Each number is 128 + 32 x the weight over its row's rms, rounded and kept within 0 to 255. Layers, rows and columns count from 0. Numbers have three digits each. The size before them is the row's rms in percent of the matrix's.

# layer 11 MLP down, 384x2304, rms 0.128, rows 100-383, columns 768-799
102:113093135139118140162117141132154132128144156159172087146152141090129126068085147180161129121098
099:106109162148117112141095168132134122129134122075129107125099147115186186089110183160115107199095
097:171163166166148096162123120085128145159149134222120108128111142160150146108115107061122109109096
104:167102185124131144155161116143148099116090110125179152162125127156075099136160167124138089124106
099:165129122144155162172180183127138195177146142137098148105144130092167100112107107154113124100052
097:117145114121182069085136086147100104129077086104155125104129147060076060155126120104104137090159
098:094113184138164138147198153108147083146093118121105064157144081144067167117044151145154134158136
096:147135140133109155140117155073171223113110146126120167200121061099141072121138113192245101113109
101:161099144091135129171187163090148145174173163074126097104138133144097125162129128144067095089168
099:158145113151078152165097110137108216182133129106167133074135120122137138137098153146128235153147
099:081137105143090122069200153130184161118138197124105096153192117174080092128128116131104092113086
100:135216129120139149082124145152140173152148138126173126115154080141112176134197101159143129105118
102:101174124081128089124067133115127145074119140071153097159143086110072103141084126182113157101139
100:019150116156172110141114112105167133135125113189147191126147137162120128157154103128100139169131
101:129108155144119105125109093155139117204175153173109129092170143127136203083090100071098109104132
100:127125130101150196092155073097125131117173146166114111099109124153139093124073134167126152112108
099:104152153099057155112185131106100116157181163116108136214189070121204136134123145140192000123089
102:150118140102087135037141163096136174082094043133156117182132140124140144177099151157092084131135
100:123143158078181117125130144106128125112072104142148125132049193235121123108133147117111098090086
098:106170141100191127224135054161117150129161141083161080184202116156124114144062130115124185138136
103:144137136117080175187137117135171178132136142159164106096107113132122119149137107175163073124086
099:135128128092131140072112097175169041133112125074119062171127110118104140158119109105123119127130
097:194116133128105104095136100126149122135140106183127151112129088165122102106117134100166058131120
098:114150147080106155157211180139144136140129149147141160107115141110196149170146148115090057097157
101:129155133145108208126104122130152104128122076094097136112172130100156133172094170128140107125108
100:095014133158139132138163131127154068137141117084148138088073096149109151158156150096122120158155
099:101104185116125087145164130118130132194134141143144121151167103120113145172107125167144150122149
099:169148134150149103174097134120128171146128135147102103070148134162129175145123147107139153153103
095:173087130126143135082143144128144146150147072143148088074139141154162109174079126145144196083101
101:149126138138180069039125130109159096108115194085126133164052122187118116146120170123177084080115
108:110151143193106181126123136110171163122113150044127143219107152051156095082099081110149124151142
101:131166109150107189146180150144147171123167104164088127139191121120159111113104109117142153117127
097:092102105146138134119131160112131148129100130146110129065121149160154134129118124123118105169170
100:135111109107176111132043098142087094088158137159171109069120162137143117145096102129135130127109
098:185182123106112102178107156108091146159148093133097175141174136144142128129096146068119145162120
100:135115173152142148085116158156097133109127160163173137113095110149175128133076102108178073113155
102:197114144115124108104164164174093117129079102182094127154152102146179154149080135169124098136097
101:053077126177136081075135152147131140101070087085090121077093157155076200106147125146135088129096
097:156171115135101154117185156174139196138175091147126151112105149116101185155123074101170128217097
098:184114145122075115156120151147133149130114175144103087220117125115102104096158201144150161131141
100:104094110069101115180096141148178097111171127140142090064097189106089109130102129167138197138172
102:189105128183074208150129188131165143114130149163117104125172110141124139134155139112145092064134
099:154152127106166116039157140119130154112070146176151070133126101075160162149151169148113137116124
097:129195151161168194132160160064153128090127146144166067144121136120061132040193162157141165152136
097:160128107143085090134127202126123086130138103113078136093126130159162150094088079113184136154082
100:106081118131142059165125088095169089113066086136203080158174163178099111133211133133100103152107
106:121092153142064088106113152112181159200138145122103179117129163098138128137213142092128110085168
101:133144165081138091060142078183069120161137175163065167189112140122084090133138105113121134087113
098:085107121129093113109105079091110111143112135104136102138074057121164092110142145077153076133142
100:068111140157195106102120162113094148122167150094178159123124159190135152111130190166153112173082
100:115157115085135136107139112090102151119156104157116145121145168145065142163158150105111163125157
098:150184082122189092116136135109068147120117096151108103120124128079131073105138134138132162157109
100:122213140100180111118148081079090138164193156130157122065101139104155097093061155143142168153126
099:219047112131076135118140182178150132091109139114131086171112118112153110065133168102136096115120
101:170201107110169149177141106146099165139115103140161133132115151146142082122132115166157106183180
101:122197097195158124207187133167145087079115111168127093148143112183145184094114099172164098154078
100:169088090134114102116092111139145130047115112152176165054110170170114184133051086141101141071147
101:128102148152091139158080107058149090157131149183136151161104168070141174167140119060098176121132
098:145082169093149118179097169140101172134138105168078119097185091142124124112155133136115128153092
098:106166135144107108125094150149157131131160137100170117095129189071114141100100129130137166159101
098:133021125168102166127092130129133122172129116127111169102107122112071085138138130135121058145117
098:115148106120065104137076128118118141141109139103129194086103146156062145177118097089134157121204
098:115138121129101145104184135130143113148151183143100209081097123159183165144177061091183143117142
099:178107097174162123191091127061122169152162138130116163139172130134141154141109160110114161183115
096:216160137125148193068078170123149073095100133132206070132197087143136192100120104103155040096094
097:129107154101123062117148128135115120056129086126117167081147111083114140126097115119154168135120
101:114124107075119087125070065156150098156078148097118175094190098112086111131105072123148138126148
101:179086091074136149138046122106150108148142045167072069139142137120133078090091095178050045182138
100:051076127157145181175083111102118098104143129121098219085167135123162130186124096116104127193171
100:194095133130175122154202150158072163070141096111210079125179103145174107103129150202148193119187
099:148137162131127095124142200135083145137158205140099142122133157136112110070144169114165108133191
098:163088101093112109162149172121109174094111124073148124118122151097094118073104109115152063101156
102:104129105157101130114104093111167185123088091079127160087178119150140138137087133128109110127093
102:149121104175125145108076139124113112084141119111090157132088184116122089145120108078125166058173
098:152126145112082133107082135173115136117189076095136130126168120124122116167103136135132137141072
100:165111117150158115146169131080116113117107105152120162123079185091112118096151138182092188136100
102:155098126122144173117182087187083108171154165162135120171136160164118127124081142102129142134141
107:109119081105138160176138098169046120112174128147100129095126149132142148183146158122073111100112
100:079086148112100132169103101133165160056125186148143114076090135117076095131164105165167120124114
098:080116149118150126175175128152117106142136125107090125127092138120182172122111126074079084169147
100:154154125145060164125183130136068147134119130112150181105198149118146122154122116145097138130126
100:091096128116078125162171103098090086126140143163134176133128144171129116153080111134171132162135
098:129061132126115072117138086120102111160126101128143137128145072116125103130143153103164129153132
101:139082108148182127135115095126175127108135192141143142131145120154085171158195128133147152148111
101:078157149104142092126153173137142124118155099129092169146160155152069077111101110155135123108173
098:109095117165103127170149166109157135137101109143117165179136142089156081080192161109129149118117
098:138082110188168111129106133122120174140127163105162074130142123106090094121105112138118151132122
103:145129132195156119146103145153114144127136151128131084156103092145151133080147132142110177147118
103:156174159101128121180140145161166128112101085140107085141196139164100138060128112112087160100161
099:072129115127115070090180130138181148156169164166132137096114104156092166212136133124145103076066
100:119203118150121181128109109108158152116117078117143166134076180131086131121125120113130201141085
099:156147120181160113160150080132176170124049117101136085157126144119101186130066103070129153169144
098:112154135147127143126137143175071068153139069172107128220154111120176093132156117077131145052159
099:071126144145152112098154114104144127140093115160081110104157089126078116156177124121177058112057
100:139209134118117126110152128056135104088125157110157098135193118079093102076122141133103128102125
095:137148181152107092113157177118179105146154094158154141110095136098126118127100073104168124125145
101:123129111079110131143188080086124131100111144138121047082159107097089133131126137158169141135151
097:168110139182075084137119131183126109119145136085137122139152072093133099080119102145154140137109
109:110144109082130146133158103101120108079098124149148111122176067153098147116112138145094145108122
101:129138144101097122105153119107160145155072162143159133141130164155117187149108108120133109145110
100:126199106053130164131134091122118087083158114110170106144086119094145111129108102146134180081148
101:157145106096177112059087121105100129118142114143099090067102144140135085126134122104137077109172
099:124120131123148139154140101110086160135148092070118125105127122131117106144136107126161085108142
099:148057150094072187145163101165129122111176118127160182144107129140107136092207125085157122031092
097:109150157124153129036103176169108116108094159142099136115120121116115154172104119162132161134142
100:110188108122147115179101118167205201125125145188073115129196125094114122113147138122113099148121
100:104140126126139139104152156096158134080141093110134077136091184131139209091069140158134159118167
099:095120110121143179147082129135143207152154134113124159100117171152123151087096146139107120121066
102:134136097094155175122093126137183111118124109083137087131124181109144114164154129187143103080099
101:162153130135070130165125061114128126069137169103170105186205174131201121124152099122110098097127
100:112119098153105145026143118088119143086127136143089132170159168164154146149207139107127183169164
120:129118109139123099123114085165096067096140142110161126174135163101130173119097126138128142175118
099:118119160072151080118107092142114091134129160166088137158110101164185153062082106133121136159113
100:113173141166175131036071090091106068072078119149126117111107109124108157133143157138180095126133
099:123165151121051173078104098127191087125137169074089136172132114132124149181165111114079177089165
100:176149094149097189094190133085114151164142105137137157104137142096102131148159147104152161150138
100:109154165183133136182120124168061140154148146145124108111089085154171113201183088121082055128110
098:131193081108189133090101145170152115150097133127114124107101141117114197140135137140147140138103
102:087161105168115068122159142135149112152123124195162124130127089167135079123138146082195109131110
097:119073097116105045115148146148108119129073186111129129112132147103114160091150120097148146162110
099:137123141107068151106102075157144131123158132116133149165101129128170125126058100160106167071175
100:098059132214180052084186146111145094121123138125115137103106085141124113116180119138073099165089
100:124147123114100129151189090124188090155070187101089130130208119127091137140145123120153107165054
098:151121111125158138150095111111120136175105113160197144174144146167103179100094152115130151091118
095:140187144167172145150138131155088139137114141154131136121097150104106102152119096082150137155162
101:101113143167140108109088164137167165101120146163127124122174144151123139173090089155128114113184
098:107104105157084172102112130114162080104103124200154142096161166163223118178120119109133150128134
101:107146107122116077107120125101032112112153104135135141108173190141097078108146130139153161167101
095:140177154127116182125061158195142130141153122090081108165158166144145139173162128200151162111146
099:122096118129133126128157099129170107141115138141148117113144126078114055143170144154052204149144
100:096132082102102116110123160113167141163122094114098136125151079086171124080121116132123168147150
099:155128144083072098053088084150100141123198101157072144172119091192157141168126120184109186139127
100:112103129129137174156147114069165144116120120106104102100125127127129163094106120179063157153107
100:143101111128095118142108188094098180137175088097167106107133091106105079230102136137132187116121
103:210059117181118133106100139097171124140177145176141135120092140123155100069146138099101113112087
099:117201106155100078151151145117115111152144171160072153142158160144115099150103144159115110138126
101:116162119117157145126137113113131179132135183139111154062157062160117143119141147223127108180055
100:072147130203109101105112101195172105095182124131077199103198079108093103106159129186141126094131
096:146193152123128128130062136089130046123139135096151222090100100139122147174075160118137104168112
100:072168148105145168152069145169107138098123091158132149170145157182068105122158156099127115180122
098:166099135115120165040115115121083176215138093196084122154114126151166151066160093100113162115094
101:103098060138119121135090148127122124110140136108092129149133020126159099132124144116179133123187
100:195079135114107196166166138101184117180103131108104147154094141115100103167122104126148162182126
099:159155148118112157078090090035162066114164099140122104137075097128176116095123123142118134147153
101:154181089136054067050096149157146183076137119108144110085072158108162113141139077192172146107145
098:149215133080121114115165098135172152130132167126157151164094149143203123134122118098213135059129
100:129105147099080107116076103082129124138125055155135106092134087099142123131095117089107114101092
098:094147167116119080069166189136164144108140160117131119146098114126079091130110150153114171104151
097:081122139100123147101149107146140124159066168127089148131119022185101164102127112060167149096135
096:162095128125113168080092114120145139125114112108138094097090091147139098112140155127120114150108
099:148090093121111093125101147174139102112146136113069126100132114163101167125117053089156161116132
102:163133113150129124129164084103170066109122176107026131092161123106090163107135153131100146095132
099:085085085132082153116178092066175184171152136089141177114149152065122193100049083138094144097145
098:138040127108169182147139112121119143149140131123124175111164095167122168120089115045154186106150
096:145114134133143089099110142159177127221127181141076164136129103118193085143135136126153154105127
102:137043096161149119074097148152128197092152129141118129124132130131157098067083191078121147118117
102:111132144112181116093139156129126155128129178090157161145139201126072142151064092085090155156152
104:117179136071140048150098116093110136191105197123095164092106131166206122102151094135128080142109
099:122097143128097170093138136130173150101119088171125146135105132112095153148148120133083105115125
100:133183179110097148116102078136051155117135096166144122159080114173065151155102140176114151102068
103:161172128082126141079153158112075102141128117116116102135142147114148123149158118176129082084113
101:135123093130166115099113147084179092153162176133110100070094058165151181158119136166152201166169
097:125125164076119103148205136106117094187111154182161095065054142147190148150142136084167113148104
097:164165142105071098121105158134085140130169128150132123082141169145134109101080056167145128154162
100:216099145200113121203127180139088103136133123100095110137092079137151139160102144146101123090178
099:126175171132126100109155121131127145155184108166101136140163143123132146103173160085141114120150
099:051067108090156170152118116117167136134061148146154145116116102158124083123115115171081068101166
102:121111128115080121126177123073112166164109116131114151144123153152140153139101118183058147146144
096:076121131100071063062100096158104118120183121134080115138121119138123117106170154085134178187110
103:095052132096097132107137129126142151118133138149142155166149098125145141155110141095063128133153
102:138114104106132112135123115126163128103155139172150134149145131152135036117080179139134151138187
100:101141132118163141161184150136098169129175147161146181097162096151164194158136158202149079113109
102:101146116084080118179125083184142142145113117169121177123167101134114157126089173110119185204144
098:081145110135060101121148148101119148149076109119188140138119059131101090147205091148115083150095
100:168145137152126147093122132126082136118148066120152118254129152151128116149133107119086129133135
096:105083112093109144082135147125071150159142143097156127096088147103134159093074161105128125161110
101:177110122127184093131155131106117145075131116130148061094111164096145150164135155110137052108131
103:156178133105120143077139109175088161140113138104128150109107074104095140123168125094132117104105
097:160083122048177111185119130093118058129068101127113136154174159129090128081180102102140128106129
098:119126074147156072158129101082121074122124131143095176180133149151195150140104133127102116128126
100:133160123122149109137135153140118149107142109182143133142125141111142126106163150162103117082146
101:109145122149116158113146118136122094188146097156168181079107089133119214113167144151114080123110
101:162127102145117129091162161109147173135090094126123083126114182146142162148139135135102108146126
100:137103165153163149133145110096086129090150104105165112146091165141116129061072084176118154157078
101:122158139180153179068111128163146111115108106158125129081089115110048103116130173114107143102160
104:160132129137075077153157102163107202064112100130129101185149135090126172131126151136100171133100
103:116167135155157059046119063165201136100146156162156143162145130169151188128122185132147146159195
101:139102124181106158162134183133100115166113108122136132094082159124083104118032197097145174140119
099:117167119129124133109160081143049081098135149115069173102133136088130052087140149140094151103082
098:167097147084206176121146133125166151171115226151127179150144174142113167139120144141101198133132
099:150153070147113142141120158087102138126094101164176185102066209154122132140156153078112167143117
102:159142100136141104127110151127089148084103086132173125068108140177108146047161207132117126127093
094:172135151141062121141105153117136118110135118182060170151147072093142110119104120106157129091134
100:123155127091147125170120134145191124119141112093096130136180146128125161112167113125111211119160
100:089141116165119133187153125107155104127174133167115128160161131127084084126119120132106092114158
103:146183137102114081185099130132110125123141178137096146140255146113127126119090142161073181149127
102:199104164094120135164132178144187125058106138107105133126131149123143143146206132113148136110121
101:108179142142130160149178099059072092134159163131162127127098100117159133161163056121078138079155
099:049084129078074149195106140119130189105098151121115150151156178126116134143063127127110119072152
099:044046124128099102144226193100125113109131127080133154123148171143146122212119112113154131075137
099:130103110184035194110148157140161122182107126157126153079153123103125099123107120107146099174161
099:116147107082182142174052071138058148136171153166089147127118134159121109150074137135119077136157
097:155098106130146213112120071092100122123111150055093154126146036052117112104103142129127117169114
101:152219140131099119099159117202157133133158165159137098143159163157076115182175116116161114190143
098:135140151162097089147073153119103140164129116142110111126127118140120082072148133112159072170092
102:147161147055132170078123098136127106130128180135083114120142133155179112081161081174155184159098
097:186134149103134134141118140183189064129142149115070145150146150176074113172139126171120170142173
098:114156145152103147180094101144094143119145155118082082126137104068137115098139154082145165149164
099:123108099141183112138112124135137108118161145175169149138138125138184156113072148160118150124129
102:090105148148183084104142137183095138122188132104132148142157083117123154145118101096101100144087
098:146138077099128130097148151104166125109118135168117123104190180095133092038108107157176133089069
102:069162133137161142156164075133148156118129144156133117137212145182114139112146080136132127085129
104:056138104181182155113120147096108110081100136126150116114117136101111159149111133149169132146164
099:090111088127145167095103118081147137186120108101135054109130142143151159149151105087142172154115
101:102156098112111105121134137152126144110107081104103114175125136115138072118153160099132144087125
097:131133142140092179134110217083126143110177085099091213152070087082142203159140151139114079099152
099:128129136126106128200160167134147096102135116149142179176153086136118084087088125170130157145085
100:111094124181138146142139124154185146082081137128167130127135102113090076182151139123153098166133
098:118144133111052129135107129147135193130078144130176183145102151173176155128143156120098140098119
101:131090157150151168180118138164100089147149088158147154121157079168143095148129162106105115115145
102:169101152121110128111059146129131120087115137111107106101074167092190100075107064153124143093114
102:088062120088100120147148130114151164092150107091075113129150087174108069109135155156098132084186
103:126101114193091102175146115145119174166132126132109122170150156193118088079150107148147099112116
097:139170122148120138147111175138115143133142107126108111116089107108105112158147123105097163118070
102:100112112102146142147128140103166091145112108160132147121111114096098096144127125133137118126154
099:112161108127149157146120151161107160161178154125160126107089087174099174171119186078099149186130
102:138085104124142120125093148137133128123130183105126099148126166105139181126152146088151088178064
099:070124132157147127124140148154129122142103099149101058143104150119206196068143123120072191114115
094:008124150176122143160137154121154160109147124138058149108147219169134129120173153106136060148138
100:121160054077162095074110098175118096137129152107131143088167091066125085080134163087113150076107
099:106150113102114173146124134128170098198155156121145149142159130130168095077112046133141024139153
099:137127120158129192122160189136160092136159113138124191110089099110140124088083098076137144133178
103:130122141121094126108132147145082100155135149124114143110082157183164098185158091155099046067097
100:111064139108190094091143078130088133105144114130108128120100111079121178171104207079146158132097
098:092100130140102120134130138123151144132171106094119047110093157142086186099129149133171174097124
106:131150136116150139148163143128102114117177069137128124162101183141120158152112173107167091151117
101:149150145107149173137148172152029163127119115180163123143105072142105168173110161127141150163107
103:141113114164161144055156101162121096109090084135114087127169107114165132099133148108111121130148
103:155118123146145169158199128130122231127189137095143103122172093109103160103123081068114074163173
103:158180101127123149076063115159095101099109122141135205145096072166089167109135129206141150144132
099:188175149139145091104108100154171171123146154162123074110098101119095137162122142116158119143150
095:137087153149086131142178175182132084120131135129143115096142137126138068195133098121137128140108
098:133088129076098081139172139178097103114126167194157124136129123104186151094108171121086153131077
098:102127088118147167166174170157142142150133101196147167198101131154136042149133136136089103195127
099:120111138114151109142010082093126138134105155074169126147079160105120112185134065146122126173173
098:104133172173089101102082154124156152164119079094125135110154100130104124130142135151165185147158
101:114096126108120087119144107172155095182081131135135147100078109124154053141156141149169136153079
097:130125142113138179171091163103050087112113120089128174098128129103154149090094106126090155115094
100:179090135129191122151101105156103172078073131124140141149155226171045125053125125128161182170148
100:111103153179133110182174162178106154128142116148119075157098146107112130135116127154112136046123
098:132157078101249153194136099093160106171074133106136178140090128123101144198167154121051082152121
100:119152115054071162152124095149099088128104166124165167103090127089106172129139115144165063007160
098:074192095172166034180166147144118113073080090176115158088090109148160134135077164172169093099142
101:116160124122113150092102117117108114155079057107122139079134097085130102140131106125100163151116
099:133140151142157157133149130130133086117145150127120135163139160127135151177128142084168094146124
102:185120108124138052101140127130117077102146134099176149137050131107100104128113104178138123085113
094:085181118140087121149195104161116115107101124190157141179123076113159154115119128093155174123118
102:088065128115187122092154212136120082103156129185183107104117194068131142210132079141135111113118
097:106176133170141124087102064168126149140111087098149145137101109095121141156120150155195082120186
098:109111096142132104137063101149102013124085154157064097118054001121096101170132083154123154151169
101:173093137170158150123106096148100140107171143125190114156112132123140113110140200126121195188070
100:102131132144133157126133128054169126108207163120096152164088077109171039083097147147232178139181
101:144146142149091069148132114138149113131116107138105111193114206153113063162078079149106116089173
102:186103181129164109177159129148140124138096144138134153125121112142154101113109118031137147083123
101:153170142255151191104157157132138095151126158120123108168085143129236088089114129116158139150143
103:119076121141124113120140105133129121180199137066138136135139080131141133089138103163169118184126
098:152123135096090143121117160176122092099125135082130120137145122043053126100085154105113101132075
102:120148148145178082116143132094172119170138104159113086167125138128080165085187158172093139152116
098:156099148080223116095091096155082125169136157106139138146080073074145165052151179167103101117089
100:133129106149125101208108130162114107077162087184124147227159096143093122125095088139108161125153
101:126138111102113124102101135169204155186135133126111077082144081144136146137151213138107158104103
099:102100129134111068122166153131159114133128131143151174255140095065131144168091112137130106192114
100:146127156180111123247132129120134157168127104082142151157138160119170111111138098179184155058125
101:145048124117117083163115147103109162150106127137123086115112199139097121107242157171168105105120
102:102083153153131156122171115090078114128125125165159153097084125143111094184084142139127110136129
098:115100123093094115141115108108100151155165128105115167116101117127121130145123139069126172100105
101:154145132143159095133193130127107073169119225156126171122131122138103101079178132130134150212173
120:107172045103052154162126152152217115074174132133180114128167051164107149160120143169117122149100
099:131101136137154186106094180148114178129128126155172122130178157101097135135128087091065130132116
096:157107112141137121101067183180126172115134146132135140155163110089166098117143114111181087122167
100:122072154082170130226116167191085115147153087117126166107110163127161060149168112106143131167112
098:158128135132062058134124142088144146182132092132164093147141064100155084107128137151103087089194
098:081124153082059098103134041139188117132168094040163126150132068158117153137103071111120164144128
098:159114086120114113117059129101137113115125089116132092125077143170119077162079148104178065091147